Weights of a small GPT-style language model, trained from scratch on English Wikipedia: 10 heads of 32, learned and rotary positions.
Each number is 128 + 32 x the weight over its row's rms, rounded and kept within 0 to 255. Layers, rows and columns count from 0. Numbers have three digits each. The size before them is the row's rms in percent of the matrix's.

# layer 5 attention output (transposed), 320x320, rms 0.101, rows 109-191, columns 240-279
108:130093158106151121080161138099077082132138064117198089152131156097133131135083137135139186106064133109149089112174085115
108:176101143137142144132151178159117186132158195098122149173120090086141114150076193093100121165130088142129093109112171206
106:118153117074187092105125149124133116164119136111148136125031153077137119112144170154154133137117108123075156157109172142
112:092140103189111131113085142133151143085132150179159128170160120175120115101153110105168101091147087122121129132129117097
108:116116152084124147160148072186116106160145104082105121127074084201120123160147061119075136148113062067136149103084170116
107:119146155154089111162104117106132139167124088146120134133067143129148150158147151133133061161085104137163120088150068126
106:134106131122203135131092156121172128158096183111151054147105127131180115089167111188161178133115117068153094064161122114
109:103080120113120102150117117129098233113086169132098060108130160130113135179101116097137131172150150066116129130128101092
111:151112117152154083168153171123189172130158141138131142094096140159129122153084079125154137170144131123087157117151094143
107:106172137097107184176157142128120141143178170104092114129143128142101084139160089155087131108174144157099093165126125106
108:143131115110109160156098109147177076177140139151140116121156104155103092198157055136128097116119117068111074119135129143
109:090111161086140116128176097046120131140152105143187167097154108192131150125136145097103113178133159170119147136121132122
109:155115164143153105102085066152102139090143128102084130156074124192112129117071121158105120126160123176163125167146095122
111:124126108148124159096174104139124121114154132146122096104131133133139132145203122104134191162119131180136145150149132081
108:137107086123097107111150107103136147158058028166153122132161107099120114159118105061131156154167162167101080121092150137
111:152127134208125122128139091175117081099109167120087121153148106113105167143132185108094146110127100099129077122094085203
110:118089155074133132117165160140123137119150117173139148152127116120153108132128166152132130144124181118131146148143136128
107:175109127171127089145093134159168135114124195108130094132168124174082110150171137129133151164116116117113139109140115134
106:094111119164172176108097156137149125180146170125143108112124142143120163105186170147131065150183153160112086076158077083
091:157146154130107152134102217128114115206090199152107125163071121120094134029133076187167116131109123110125146126148081132
088:107184099138180159117147163149161140186100184142126168139178171203123098156119135129120107159076143055170136056156066095
090:166074161151095127115070086179164181101114137121130108149156164117145074160108205127154111087116149093138073182110119096
092:122159122098174137154140113104150107114091153146134178208169142091133112124159110105139160177111131120105121138134177138
093:171102152202126157132189177128147189137140095159146102109145089125147143092104128087065122092084148155189100139154197130
094:114185135167196092108096123133088075135071207111140109170093125137168104150142128086179160129138162139126104103106108130
088:116087138172138130158130092131159168146094102160149166163116118163123114112125109098100163152145124129195075093118100190
093:125061116128087136188110149123087152104120176170055142124123125068174105087140086118109160178159142065080094137127102189
089:128134106088179108126122089129165139093134115090128194125202157169122121120145068093185084167063208094114111078114132158
090:145106121115171103178147109116106130156168084135148097139158089075124073125167138157098211163092094147126094110141163145
093:178078105143131127158100178186154130123138182127122143108184115072159124139192145140188163103161169061139179137106127097
088:073164117042116147158149107129104098158149099080061222151105117157163133193164121135064170052116108137142156110130162144
092:108132116134163097081152138141135144146176103122123124143157174144130140186138131131126150092138096181150168123117163150
093:107124147145134095138181131184120092106140156087185129129083130099210108078091126148170127131137115133121089116148140150
088:120148134174168106112111100147124133137119124138087172197082098157127143166113126139115177137151088155146131083145144089
091:132132037138053146119146102123120111134103058096180130137143094152190077158118075094103097132138152186113109118146103119
092:175135121149129124096117119123160157141145098156167150137063149112139169108154121077058095093161130150129158025117106109
093:176119136132114126118107141160115121112096095132161177109162151068134135110081122151146159125087131131179119102105065170
091:136127140083119188196122155107151095149109095146120151095107111109118147113208123085198106196120116132075121103156099155
087:195184147181117093147086127086144147082147077101192106068095106121127119133166152166163119190129120150116139120154149127
090:123128117160095047179155143152086111123127147127108102092151119178155154139106118167082156107118114141168104165121078139
095:137075159189095099214152127128096110120134153116165145093134162156185138092091125097147165150095224130124101107101132152
090:066209142115170119159155119202139162079098129146167059128108124138170191115118191097145133172193126066143162170124112120
089:170143154154055090128139163154129144144168126133113122092125110161154072152107102133120069070155147105125114114107146178
091:056162127124137114117139119175137144134138112160127097063060140131113150103158171082152138155145128124149122100140143138
094:176137155163108160093142139146151138175145109165100149040099142132145150116098150144139167116120120137133117121185127133
089:152172083144164158153120079135078180094147148137151181140144181161097141097099147160121093102106136123131176082139153135
088:124108142145182138109129116128120140123129128170176130124119122091137116121155143086128164157090073093084141165088168126
088:157196107141150132136101148149097210197107078142071151152145130129168193128129132131117102154123060138119076175117098158
091:124140182062110150153142097087121171176095133052114076112125144142077107113122132123121139103107142101130180078150115104
089:143151172114128135162051121093103102125084094140176146084115121111164160133117148135131142089098179122147129105143156179
090:123130069094109118097151133182076097122103125100116102132113129160183120086172131155158088068102121192177180078169141098
100:182141091155121071108136119183170118160161116156106106113146119155104104163129090120134136174110166151158144079129172102
107:206112114080070146185137138143140163071050126111107060147087127097178070076106180120067103131053122130107114144107153138
099:125137133131116104102148200162156065125138048171128084176161091115128073079131151100145173163113152168140127149113119110
105:117123155085130205109088129111157140091124149136157142164128103092145089125082082090196071151163148149162084124078150125
102:146167140093129093107127096120102140095085103118163100150160202102089124155144094159173157143104121117114145085127139133
105:081078135134165149090132117106131113098131150125157176155096172097114159205203109137091167125131119122160139115138100110
104:193140097092067143139131098125133156178144132144173079152159112124146129171125102131099116102138122147152099072171156149
104:119108096063095127155134175169054132165172177094102126129156113107182173131124065117084136121114170132090111158096114192
105:133147106098122122044143191084137161154141131133128174119146123163111138127148162168094097138105159151140156114115173161
106:134141108123126111116121108150117169081109131119113140147135090136166108191161122168110087158172130126091102122125090075
105:109149125137106166123076153143117171112137187132099148140120165158172105083114093085137118082042111117124122131160109122
102:150117124171084144164119156136112131119157116127124148161119096113141106104181167153037098176152157104188145102119087160
103:078115101141128161152191160136133064147152121153135102160060167133170139102106115092060111180132174148112140107137139118
100:141131129097160096081127157113116096160174156098088069141068112125171127135134085148111130070118111110119109101176142139
104:153131090154117088110163152179136110186148134188083162063156071098135159158116151072154146149125141110164086135119182128
101:142164129162078118105112170114147149152150158120138134158127154140042149099109128139047117122155101114109121150126129108
110:106123148091142138136090136050105110170150062122125110086082123152103168169124156129136141121087054140042137085191127078
103:112134148141096133119132152124109078103120078151153115086090072103153130125121115142105101110184127149131129137130134075
104:143138188144117055127143098090195187126141127184098183124142110118125116136141163090067119119145090113132133155116124148
104:144106133170136132178132145102138171102122133102148134133152135192120095149199130159216170210081145160130143158112077118
105:084136161062106117152127141084131083101110146082138051125088145096097110179148133127151106134151175138112186125142142115
099:114125107129134204118121127089105174098102098094151178064128130137115112146145118172155104127147140105109135152150111160
105:106110127124137169114166080137127145152165142219152149126176122161130093130116087086063141105120165143116093140115135069
108:148189086164119173091165098129132162097077145093125158029100102079132151121155112092149069132120150076079137064106149097
107:123154160157182138191112111122143120084103114161152149116158097132122141101108117088111145137133130103104140184101128164
100:077111115119092121111114126163117149061111164141201072134174099114122170122093127131136163111125151104138088207189107162
104:097183141158164075072141155129088133178128066145130098114128140129124121164107180150117033149117075120165179172144152104
110:054123116111123129096133097150118134164094185157141100113122156118094101129169150174218162156153126137101087064137043110
104:121108097099144211134161125152142076131106061181157138140131126088157119104111152166157096144163067096124089129090089164
108:099115176160142118158207130185148172160118112120063128140169146154112098176127168105006117129132140125141109122062107095
107:103092153117089118170178139119177080172163042139126112060181115096111174102109103069058147121072150147120154059114179083
101:104103103137112108137151108122109150146114114146160121102113118143158164077154124122150175130122126089160154133204107111
# layer 5 attention value, 320x320, rms 0.11, rows 110-191, columns 240-279
109:077133125111196067086059130150172149173122071105152088106157065116100122093140149129138118145163109121104096127136127100
101:108162118107125119130146114105136110127113128133042124043149133160057125165102151109096164135119098101132112146135100076
111:179120107158148094126114166116121113156118107090146104151066111184102112105069070094140075162192142135155076140096100120
109:137119186158120103089111109126084126134139168141209144103146162116149059070131186153165113148113121130113134203101122105
105:100118106098097092086154140098232195140107082151146166162183127176161152094160079168092130148113124157166117156096130108
103:145105152113153146150107128113103096112129081140095136216151129126121048136132127141117134146169158128158108142060085110
106:113102080092167078137192104185129072138131136094147124131102074126036136174178096107110127071120130179210117128119142098
108:133129145120174133152109104174093122119139118139181113124109135150137130138131103108121103137180133080133159157160113080
109:125106150081076130122097053170116053117092165056146071134159155146137151162118125120163128146183167096145126078122153113
107:095158164157134146116109148169186130110105155172181087103124133119129180102067137131099130149141160124135072152176113177
107:161156197136129128139096155115114105154089165110095130142077141080132159080121109139150101114127130093111095200147190157
107:163059094111144174114143110158125146112112084098106113071102199129140109182108148083154125103161156161100154111058152091
105:170169114139136133142066156124156155067192159154058145069115119090165126092145172134124192112112145145136075141098100132
109:120123107190048120175107157119143135100148150142117163131114162143102102062170075068101187125152187082112092120138195131
108:171130105148178048086123085115070139177135067136141147196149106106176144132123098162124127088100135089102101150114155084
106:125125123130124136112143199152107089109086117105091145199114098112111112145113146095124101113152154139115107176199100157
103:170084144108118135135107205182125172134154107140158160116127113127148130066101130095102128139140137163089102108153132157
101:121049101177089104107111152185159092121070122091143105165112136125197169112154130115113135112132115170122103108175154190
120:105137103142139150180075132145059108163139156138136130147146141083208124079084107114070163122081183173132126062146152175
118:132180164070149149174161179164103181137152152154113110162132094160172125133129075116102113167122165136135107129160171154
120:126101101099161157118114124140149182135103107085181123146141070128120110177086149143077108125155116173122173099129147150
117:147142111130114102137132123107086100101113168198153126168111131113128154178103070174177132115098155139106134134157136165
132:135096120148114164061083148117150111146140142162085060119117087108154158110091148114046104129124142160143086126091138160
136:145157092192177113114143093152116118108112157117197157154127134123184139093107156107104134084140061104148089065151106175
122:107084137172137094112131120118157128154126138103098103143130211110201100075131099056200141093165154076138066120168131117
127:093114152115181130184177131208128163164141146126106172151209120103140181066128027124083101115141125088160108120092098168
110:145159105118091190131130138113159105129155128151151115126184063153074085068159047181170220177144150118152056094118154122
123:109141141099127141095111111111120078179178097136119154139149116122149120119204095126085135152100172182111151142057168163
120:117052119148156067149098134096141114146114198190096136113133148066142106076172092158133173072147124147186206138127098144
117:050107158115122124123150155139112111155139127117075156225111152044102087145132170120102157041119160150121099139123143144
129:129175162088145129115144157153199118122174106129126117152128113086057124137132130081125121094127167104122091118081154184
126:129116102081160085153160099150092114079178090145144154127112122117132146131134104150138141101145057148190156097103113119
116:123156162092125114099128142133131136125034135101085152151163115174106128124138134111092155106166117066161133160174136126
125:099116054103124145127126156169093126130091106103142099178163167135124096186197118154066183115115184222136112101086128040
120:140141120146113137115099085090124175099137127126121109056105167222154155152161102150144114180148086175088145124111149131
130:123128106122137166149152113124149138113146106112142123126126145108114138109128088214146153114173209159118118076056143119
124:109198117133134165165108132138099133169106153083187164106123151084219122119138109087183123155154120104140130104135120121
127:141114169171112089162074135152101113051084072158171132088118158149112110156117103187148124146177084168127156128121105134
116:171145115146155129158165144165140049085114142162071085163181152128132075146194070153126144133159184159078128116109163132
130:115121135136106075165172143156102104135162152092097188156111141122156124134099066122102066116124191106163109146110117121
117:093140084150065101077183104133189120118134119125182108101092088119111104201151131145180089066178113148164132126097140137
122:130122190093117126112123132093155144160117089148115114177114134135036145144129134080155169097143150147132105127167118090
117:068200115199118095094147092156091201125152128153128145030107147140162132069166175124197158106149122102169072121191155103
125:104099072096125084126110162117157145090162168125117082119111135089157133150120203149177144124101130128094164148163058072
123:142147063102182123169137161121108177104174142106151096183086171086182094097057126080120144106135072153098117093181188112
115:197158124115171085156146175097116110163149114102114135158128171148098155196098095111161141137135202073093099166097107107
123:151172111099145102146109135137098114125151073108092180152116116079208132113095153119098058128114123085111068102090058156
129:091137142055111133179126144128132122137133149148080121154097149106075040126080065173098136133111141113177147084111151102
116:100152135145139103078076177163146151138089116147107113107106117116153071071118136159100136095122103158142131146115159173
119:065107138123071076116146136157078167146171121141115124187123134116144071115149146153124096110115237145145065092129123159
082:082119130150123191160167067100125132145041099117121096168174145127137138145131165112117139057138112118153128181114074104
080:070214112090135095107149056119085112101129058123135139110111116183121169163158078147175085067127121171090138085107137149
080:180132147087141176134137163083135094141068165151165134129185168126073169108139103125136076099133114091081084136098090085
084:094163092144147093156179096135111141168162138111145080085089064136130129123117174153084128135087162118141096124167142111
077:124106149149108152137103145145139166154153131127158178108130090122150104137163125102085143084125181109165111209113104136
083:198164129160156132132118152169175122160162130112137118122107051134122083068032151095111069127165176105108096095171103152
078:094157152118188103158132160168121138072126151149142173129106120116146171132131184122128109126115065118129140129075074079
083:158160152214178153114123103098176138089134100153170146071121210081075084160122152132158088138152091060119128144136109108
083:117133099088118141099182160095186112036094146153086116166140154045094102133154083115124157118144059107156174146176138094
087:121151151144101144115088144166077143091088152136075157118103177086126141072096131083188154100119108114103143100112163177
082:131133134068167070130162108065180156161044092121122117151146111111064146179162186105124144192118085138167092093146120105
077:114153159070061094127095129097124114134115095124128165090092142099139117139158052139144103057116057085065086109124140139
082:152099111089129084106106130117133163103060087120123149145157163124090111100099137171164143059107123127081108153073134152
083:069106112118080183138153137134124084082101060143146124143176129118064120175144123137166137141144192170177102142091162204
078:134121184076144155098113138070176136127088152094151050164105177189079121108114039155083108127162146111126148119150105122
082:142186105129104118120077090153060108100133107098119137107146106090230164144167109174122126120097086097131144098094131177
096:109140097116096137129129147126150124051080143144114169106152167121144096160129081135110081076139153125155132119111092181
082:162163163134099101143133120104099177125137137123122157139116129107140126094109112116147167152108149104109105075152132106
084:114109043107111174154105178155116131122106136044141116122087145172138106086069121141165158097122134172117174081183135083
083:124139113177201132104100097139188114195138176140095130142061114074171139156107138114141133081168125111180140095123061049
086:166144129192132124125152134187112141252119124132162167140182130143136170073139156124118086144134162057151095114069154131
079:061153183116119130142158130147126053149187107104121119138158143107144136164124163086127094131072135102200097093117130182
079:192132108088108121172094179134097128130121126064083152073076145077148166112129098136128126129146113068077115084159170146
086:132075140085143108126113147111088103158145100157133109205136149073165149117052180138125077143128191164129126161165120151
092:127094117130149088130096178195152164159129122056096092128116131151141134108147125154087122107082113128157103126077193074
082:146155148148147200167101099155140140153164150141149133087096139149139089112131118126123099184107080138083171058120158133
080:140117102103082177183141146148144150149112189118075161120154132122117102165092074071074160150138160091116112066155099151
084:234107134123129115111142144069143081130150090126168139162159138111139161116098188110094128097142185120168111165120156153
084:161145151163113077146063104125148155114144164146123117134113162118095110174051119111119124167067152149114124156177096121
083:147157055103107140117070140047105140142089163137132148143086155091155127104131094195120136129134097112092140140140128123
085:166131072137207139143121184116120173133057178153152156158129155133126153130120127132178092154159121093166073151210156159
078:108131103100165188160105150148141154091076112080064179168074149118135106149165126092121112136120086132107068110083108175
# layer 5 attention query, 320x320, rms 0.103, rows 128-212, columns 240-279
080:194110178120083119094126124118170093083112113126175109116099160131093132088129078132147144109101154104096200139146113145
085:131162092157151108086138109143159121112138124078126108079090183151095134105145106137123110121099158101146135119088129139
086:149121183141144144095127113134148144066117150084188104154118144123090157122104134178132119083065092151148252163162141096
081:117111063172143068084142140185144070110178106110125130094155165167108187157153159101102092131074118131189094043077173131
097:142172166084138139129121115091107162133131181116157142104120191095068129105140146153165155108142119108132190236126118111
098:120118140131207161123137131192127070122144096115144178121080070131179144142118173120116140101118143105180176037067129169
097:134119121113147119129126104160166119123085125117067106129127035154195098087118129110102146146159155134107080059094130144
078:131127102073117164077080164162110096102138087149083135119151123108170125158082140189081098130163093135080122146146129092
102:169092154115143142152179055093155124091152164105115110121093159120151108161107195099137119163111139124143058103127102135
088:123123071123144137082115178144120122124083119089102148182181149135109149147185140137124121120137097126143138082122110101
101:120156159092092160132145123103116105137156206130158144167146132060156107132087119107141118095140138119140092115110160154
107:156119121125155110137138093179105195139051101106128136172093110131156136106104118113117156090212173100092130120097129110
097:122118112176234171111149149148065105144142191177142142071141172048095092085083154148130107164134117086167099115165129125
096:138159139137145137134177123130089149089195148147119067113170129133109120109091170077163102105130138115128166140149122159
096:194126159139200123131184142164082090085087185133117082119064093120119108063133154098064152144141153110113075074096133129
104:113151118094177113091145140127035094118105166162141145097165171124087121119106088102111113202100114154102150108157090107
106:144141139142149149148114117168061109091110107115178099126168163087136093140124166111139112192161167121089112102120132127
110:102128162145095136102138068133151179136161120158081157118153174123157159138120161152179054121094139165100121208139150124
109:124145116165107126125126130108084131105088157148163091150136173160112117080125105158133166152172122095141156116198134141
114:081139151149112133077144095142117149186092173169141122138125121122142055147100155164093131100182083126157132128197138118
108:154097084150129127182174209134079140122096152104092095096099074199112104143183114105119146172154162143143126056123098111
120:109166112123145071100109148091158145145147105099102114120129105155168170119106101136164076059046086185113115136117156118
116:114184127126120079086096097128118108158140157094132119124099180125118172160130119181159148110134120085081104149125150140
125:135094120129098124083145143098146139167182156093122146145096110064085134175135133141149133107131141087107129153080140101
115:108145145155137128138138108138100081087144093128133122149127083130160098093082110135113166104085090190103093131154119168
113:186132111174136108144122148095090085138111125104171133167153123090099155120128123143099180189092126173080144123148117103
111:116105120126087155165180185032132123141141072132135111118145123138124111147182137156056130113081105123154128119090157150
114:111119168120143113101134148148131159195167146129139148146107113112199100112162155119142129116079183124129123100113130144
114:137090138096151157151133145100191139089113070177171176126095123144130115137119166132103117143147041111145099146084174165
118:140106146119095160121117100103125104164092104167121168148172077185124119127145137143112103068100177151129144155188155152
107:073118124149151081115094148110124069123098130162108133048142067118214138125099152141128095070089098159179139175144108132
114:098139092126124053150159145101150100122107130105146108080146143182154111169112128189188122112139133166194127097164168138
084:147179106078084060108166147142125118127159101098103159114122169084112132158132092077103087150110102055114171162149072142
076:151124091081115151152107201099088136116095176123145115156091130088134209139147127147118132160177133124158122052124101102
076:153131171089225112128107142083151120159104174110120166182150126077094100090139126178136092110117118108120167130128111096
082:116091099067146127135211144156131101160177134121123120177165142163138137099142169113161104066122120166169140080122147176
089:089113159150094096149141156108092119114157147221156107114155093104123130087133070178116113145126132107151167094098117106
081:106140112106112149108093161107148176108107115072130064107134088195167188136111155210123158064128180136084134101072120111
091:078155150117180131148151151095109128134103137117173146099113148089052107122133038108071107120078117103136120121125093110
087:139118208150167146096099149125118113059124148126111043130107114105135155152072124163169105078163095122133125167080179122
088:118124109069180184140072145115120122081107175142162192133132080134090142159134119117107180119122136118100108121119120157
102:112193131099105139172099181046110167193128112126125122132131103096174117118138160135153119136190114138191102151113145116
088:126076080137116168126094123136147183155129160092095127140114098106092242098090081086085155131071171089173120125107099158
097:171137084193123134126136168115164154149114160144108147132122163133066077128091138092134084142118129127159126128121076117
102:209105063156134148100166178098133125169163178102142136092078091122094121068112118116058176137137181082179103119172171120
098:168135161102117181147097116146099103155100136149070153124088160131160117150190143097093106158195142092129089101099113132
095:131121115115167121134153123133157111162114129146096143150160141175114081117113154184104062133109043182090137097093086050
105:086114118128116142119179152075108100106120097154128099076185169116060142130154072122159160169043131132121112076143148164
109:105154094137116114114147197104172137141086111119170150164130151142185088160130135120091102127148103079183190115115110172
102:170115145090123170117092150116135133151145129121099108089109153144117124133068152096150149122085129095151126174111151199
111:103126111097069132108160159196114184150166046156067117110164139087122150053137198114141110088147139139178117166089139163
096:135062111131144125159139105139068140156163094141121148074099107087126152090120120129126181109094141114163117122181132103
106:166123138152133075076137162092101088140147120153142146053138152162140166114096088116165172157091156182179122096150159100
090:140107167091090125195099128078170081191080115091111146184084153100083147113094116097120125117170147161106145174109133167
103:083130148182116147155148141124173153115111129112186120221091156136105160107129128130121128136147224142104131072130143123
110:137108104076127138099149105135107142135116159124105152136123184137117111190120101180133113075141148148104113134120141104
108:115095012119069129158063134097103180099106187108127055202159099150090096103181133147122163124170181093121115127133077106
106:115099111169116120084174143115153099157096086101086096097175105128071140103111150181152161157112158124156192157092118135
103:118080131111179155133145105107104139065160088159166181153124173097131044120118166172043116126157142092108100111157123110
098:082093181117161131111152128144146123145111116095123106063117128094173108200114117160079051155069100126115186157109095090
099:133180065077093113153131131132176164163093130101136118152121095059096158161176093100104138130177092148091171066152176133
103:165142134167152179171095118141089146084134133081078137084066116108146138064114137138140105142145141165109125112122132122
106:145119087176111103074158189096119129169118164156116137190119109125130122104162159095122152117120114114146169135141043110
101:084154163140117096101128152113129071163082170102140129108135129087176113222186109121165166158195141101133124080137132091
068:143136091127161134128121092126182129108109095074197151079107138118141162144135087097077135124150158056174129105167159159
105:092090122099150154163046152100105121123156156182161111118167137131190081106156147111128165211145150174117148202137105151
082:122109155117171141157081093106133183153107112164111157139126189150122133112149107162150112084164094118134133187106167106
082:103108120142123069062126077166110182143098111068099174142127131125070154125108106099149054117009148096120146088094108119
089:116119095143169135112151131104127104114141122081118090130184129099114140061158144157150163153130152128118140091141097121
084:102134141131170138092090118127073090135164145194138124124120161147115054107159123117131073105096107091082111202133121145
085:151126132095151094140104100068149133156099118099162092099175127075109144207187097153142093151095156162096156146116139098
089:159122144183164140129082150122212136148166110163104074135175142163113149163188150104126173159193122108147203142115174113
083:133113142137149128085111184107176141176176117101196150128124140078184128110143086143058161113127165130117107124100105148
093:167162145158162133171091190129143117111140156110136134100092136102161119080139125199066122173156103145129162145145164086
089:169162192079176173107143063072100078121141117142141172162123130155130170197151083112141113080076122099143161133167159124
087:063142077190159161128207114153112125062136162075156122129145198091138165083153150132134111147121132160166103088091137138
089:145140153113124127144122138115073140112082124070078134147083122093148122050052106132094131152167178117088154130090135150
089:120111172207130087108162102201082172183207152133047160136156111102185065117161142146126120117131134141174129134080133087
092:121161146186102088160089125129108115090111156151166119175119097127136162156148113133108099077114138151125112127097118090
083:154130156141092177098130075124098114167090126141120099065109124184124125137160067106073116162129166088106075080086156085
085:057125101130088187124113158147166073122106148150164097109154134084120158140138159165209076175172159154148154049187116128
079:161180127094127134112122214184103142099130126194145156159173187067128096090059100149135151114135220161170121135130115112
083:088199129185114122153081157118115162080118100098183162112107184089107188114096137165177085113124103139133109152130124125
084:113105153180148158119065098134117114119126078186097140141156123160113141084070195171127169145107135162193173112138153141
087:123049105184218162171145124087109131139103159112089160182088151188143124113153180134127106090141073101158121134129090112
# layer 5 attention key, 320x320, rms 0.104, rows 128-211, columns 240-279
064:123111137128121158165128153127132170173079132165135175124120107136150096170138186179070151142146187138153069109074173163
067:100127126116095083111103110130131114118100146067131103169133143119163197138141134115123087150033123123118160099151128134
070:157200096116076098148145115125193142136120106129156131071119116154148132164166124128115110164107093122138110075087165163
066:099155091106142139146064119111112124152112136077103108170124139151125179110116141127146130165080112109118158122142108074
084:122130125182067115110106116098178138103114102155210079090100109096181089160162133106164119114120136142120116100117128199
072:137161132131094133140110144203122118083088094122177148117120170127115142141131120117139089129078076119156128123133122119
079:180148136108115106136154142141154111121198122121164119112124150085085133087098067122103126070134153122119126135163157128
084:125106122121205108134168159096145156133090120232082110060116191123140081116142150087142122145113174155143085128176147106
083:092146058126145129090143083168102136146064074118124157155181149124143144167096109126147115085182074162146135189171104145
098:100120086111179067150119136158105116087041118099084138114155099117065110107114086119058159195051103084122145140160071113
093:137114111088124133142161168192104124138153131117151145170079121130092079138138145147138097153095105142088178099091133077
109:127130105155111125104122189220107115143187154090139178133142153140157146125099185121126118113176151108118127124109137127
098:133127112164069146133155148139154144124107080132139108065150148141109134151164141127075138148151161161157087053058126131
096:106162160103077134120120120103160141144099126112129156126139168109089129068117066130142135143166097144129091145119118123
110:084131089144109115102118076083121189120129159122083137074134137066124147139178158177166153173171157158119131187145190107
099:126138097107139094137117134105113111130133148131148158097092087107124087151104137091126150134169168079072156160138105131
100:098074133123182106154131123122069164088114133139117146056172150062133177135168172163190157131097173138122134163171204154
098:085107121129129099098129129126129170120164135139085169119126119078135133098062082139075109183181120152157116146158116071
110:129174103142161148175072110149110131164122098117178097118155123094110103131171129163159117127163123086094114132108095148
117:113128076112116157100118094176105142176083158095162132092122131166122072114074072136157101151153151101207079140154041098
104:086139131150115098112154168135105046160146128103119102152122128099100108119103079136143132145171171116131089096085064101
118:117139107140123078116142134115095118107143104111090084102198148160129207143109145172126155084125106170190174108120145117
115:128121099215168148161081138103138110131138078080090169130123076160156129077085207098159144138164153123105130156150126153
121:121068103173107077113104159094152114180107211119150108141132087111053096114150155153159100133097120103123157131143097129
106:126126134131140150109133109100105108153175115070134217129173137091109113136081108134098154097148155090166131126174130081
122:169107107164145190125180137128109107087152121147120133170112125094161087133139106116116183156141135140106111120110162114
111:144125127057134116107140126128126178113145143127138083106207098104054120154114062190151121148108166093130170172165115149
125:180139147135173125122104136099138165134135195095148113096112082103160140178112171118139115108077114138109084066119109157
120:111138147174125154137083138185118031109141135155135117162167110171102156102070134126114101199104095122133186107129109107
119:125080102088124152129116185161117081077123162145120121137121134234160127157119111163127173107122118114116135179122127115
111:129120138119094125122105127092121132074142155184156158123147085096142145149047113104165137111144115192104093170138120101
121:191087161157078106158085178119188131169102176103139187151089034146171148158111090125117111132147127128126183131129148159
073:085087103102093141139118103125071123147156106111110143120163159167105121162142143112133144123072171071104137216154091178
069:124077109125101092106146103073095123123095119145157113117131065124114132208094166137149101202148186141089160074126136126
070:144133066100171137144149142122130119153145161117159171175103104077141119140093114093092206167100142100141144145102051108
077:146126116170086096119134173115158116114209144073150136124144076153161138064156137107148168140047174154158205119111109156
078:155076167115150126120083163170118149120108099160059100182112103092091130112131077168158150136175074083115149158117112111
085:167157187081123116098083099115195074092144117163103129097099108104186109158114151177122182104144088115119173214137119121
081:095130192067105156144133077159118184122115074129158166153162207118115118117164079118151132106079103127153111135073022129
082:175114161163117160124105116137172091058139151073102068166110134151148158131122132149116152116122130080152099153116165114
086:131125135107182107170164144119133128197108141199087180139092128111137093171161117112142084117143190046160092104132097091
097:141162086159083108113122079113113130175119146088159154114115141084107085080137158142103091119150096110104084133135115149
085:066116104100116111142138178138120144202155142128100112076127142108168105114113202165079128133171158123135087083147135125
092:140170130126133134059128143127170167175189157154097155139168140145129077157145082133127078108166085112114073113116170061
095:149140136138133125138151115144095170128110163123153204111107137130149095139153147139204155150117133077115060132045163123
094:094146144158109133144185155127152106152167104157095068170171117099171125109116191170097152126112141098162208112102147118
107:090142159160143160136142188097094092132089120150161119199149078143100123134096180108092158155086123073179144090112144126
089:173141149133119145162096118154191095124158056222174121071133184089108088139147089135152097146053121116130166117144114094
092:078086156156073144101135085114075076124128122092133154143155116099112117111125144114131162093144155126144122107105147125
098:144123169167119138102143096190111099116113080125066162137106104118145147133121142114153133182059095121119129113081153141
103:183086134121171115185088138209169163167169109155140096110137104169122039153086173146120091132129133092211147100116113110
104:124122126142129178122123076130109128110144128072186123108143095134147174084180123096166171127111087142087151103175182144
107:148201150140132104115069178109145183149128148137129117149115104139111140124059136129108137106147083128106136101186152141
101:177103184109168090198128126150134151157110147148138191146076136196115147121128107113130133132120122157158075123183155093
099:127085172143111131120140158143156156158173093155135107148120137150105071117111166190112148146114142096119062168133144103
105:117101149133128156105065101100138145125072173188165200156083187095090145122195142187070115110157072094126124166141073146
098:111158045099131164130177141103103124130124120170093098112158124095063104154182094174154072169103103123101137198116125100
106:148130148148158148129115084094105092134143123074124135198129080140150124125118215155135162147148120136186114147171188117
102:145088105159183194114155149120131144083149096133129131125127186090208131135154116157129161142229146129157142133055167132
099:166145145110161133132127139166123156148147170138178081117134123141157105117134135131024091138138146100110103143152142111
101:152169137154122079161156172060148148129078098120124144077106092134139095058146094060174172215139171171172164106099113093
095:134168141126126205091124133134128096234158155073080144144122098179119158159103151121212146099077146138064124149130141180
099:091118116145104132217104124113065162082164169141116097123092095200148124114176152143139112082118122096125099118132168097
090:145105186138100179149129078097058099093029123151090140177135087156116128131155104137219161124154134162189116127114175086
066:164173120166105117117119131132065102147153139093121184115105147129148164119063127175151199118100118155124120111117176167
066:180135122067161164114166093150114076093167061075136096030113085115141159121161092109149151094135081098160041096154143095
069:123073152152175144118205184122097108074184110148107158054180111123112066152105150120169113199146109209111095108137141183
070:080141108088140121159119192113179113158072151155140110147162136142101123151101157141071080141113111138097125108153113117
083:176094092091088137166078121148128063062166148112173126153071134155140115093161151095091132131097125148138106140112179093
071:086120140136079140145145147082169130154205089079122147129162197081135182102105160138090196139171145082169119132163144155
087:129083183131152160172149110160076198100059135146087156059195131159129157116128108094120083162084104149098135122160133099
082:100170132093168149127141122109112161117109160118140145118166099103158136151170131189174147118111080168173154137154152131
084:119163112099086155144160146106153162094125121130088095095102111156164164120168153084213137124089174146160080148102175156
093:106148147176108126090115142081118121134064138166098142201145120072150124127135153134101103155137086137143123158094101173
084:123109109152079063060145155189091138069113110164117125126137147081104098060109129146081160168135155150124121179102145129
097:106087165097112125080086046116089123120070158208167136158179149114086118146091115126094129143119131095085156069128132063
092:151143159123150140120177136098077106110162123127182113147127185127096108166117089159141176119088156111167119146136059156
092:157115101084116153099162114076112132157077120138115104118066088158131159165125096086132123127167115110116107146089146097
095:139102103128150194118115143172103180155100112210081094117123080165122148123108132154121141129109101132145194122123162165
089:117154099180136130177106167080138121123151210158072133182147027087139112127115143144188080119108153078136137159206149080
081:169152182162099111143183162090071138108110147121136149155128095115172110094133193118148124163092163069079132141146115177
107:118102151118082117156163129110158143128047133105109066149140064147158047088157161143129099123172125096079150093106143106
098:128087135159087192087119072140118094134137109131123113093133124093079193113106110087162117139215160127111185129155120141
088:160189119137128122101121142125113150113160171142156093115143166095100158107178111144151112135139122106094106153120096112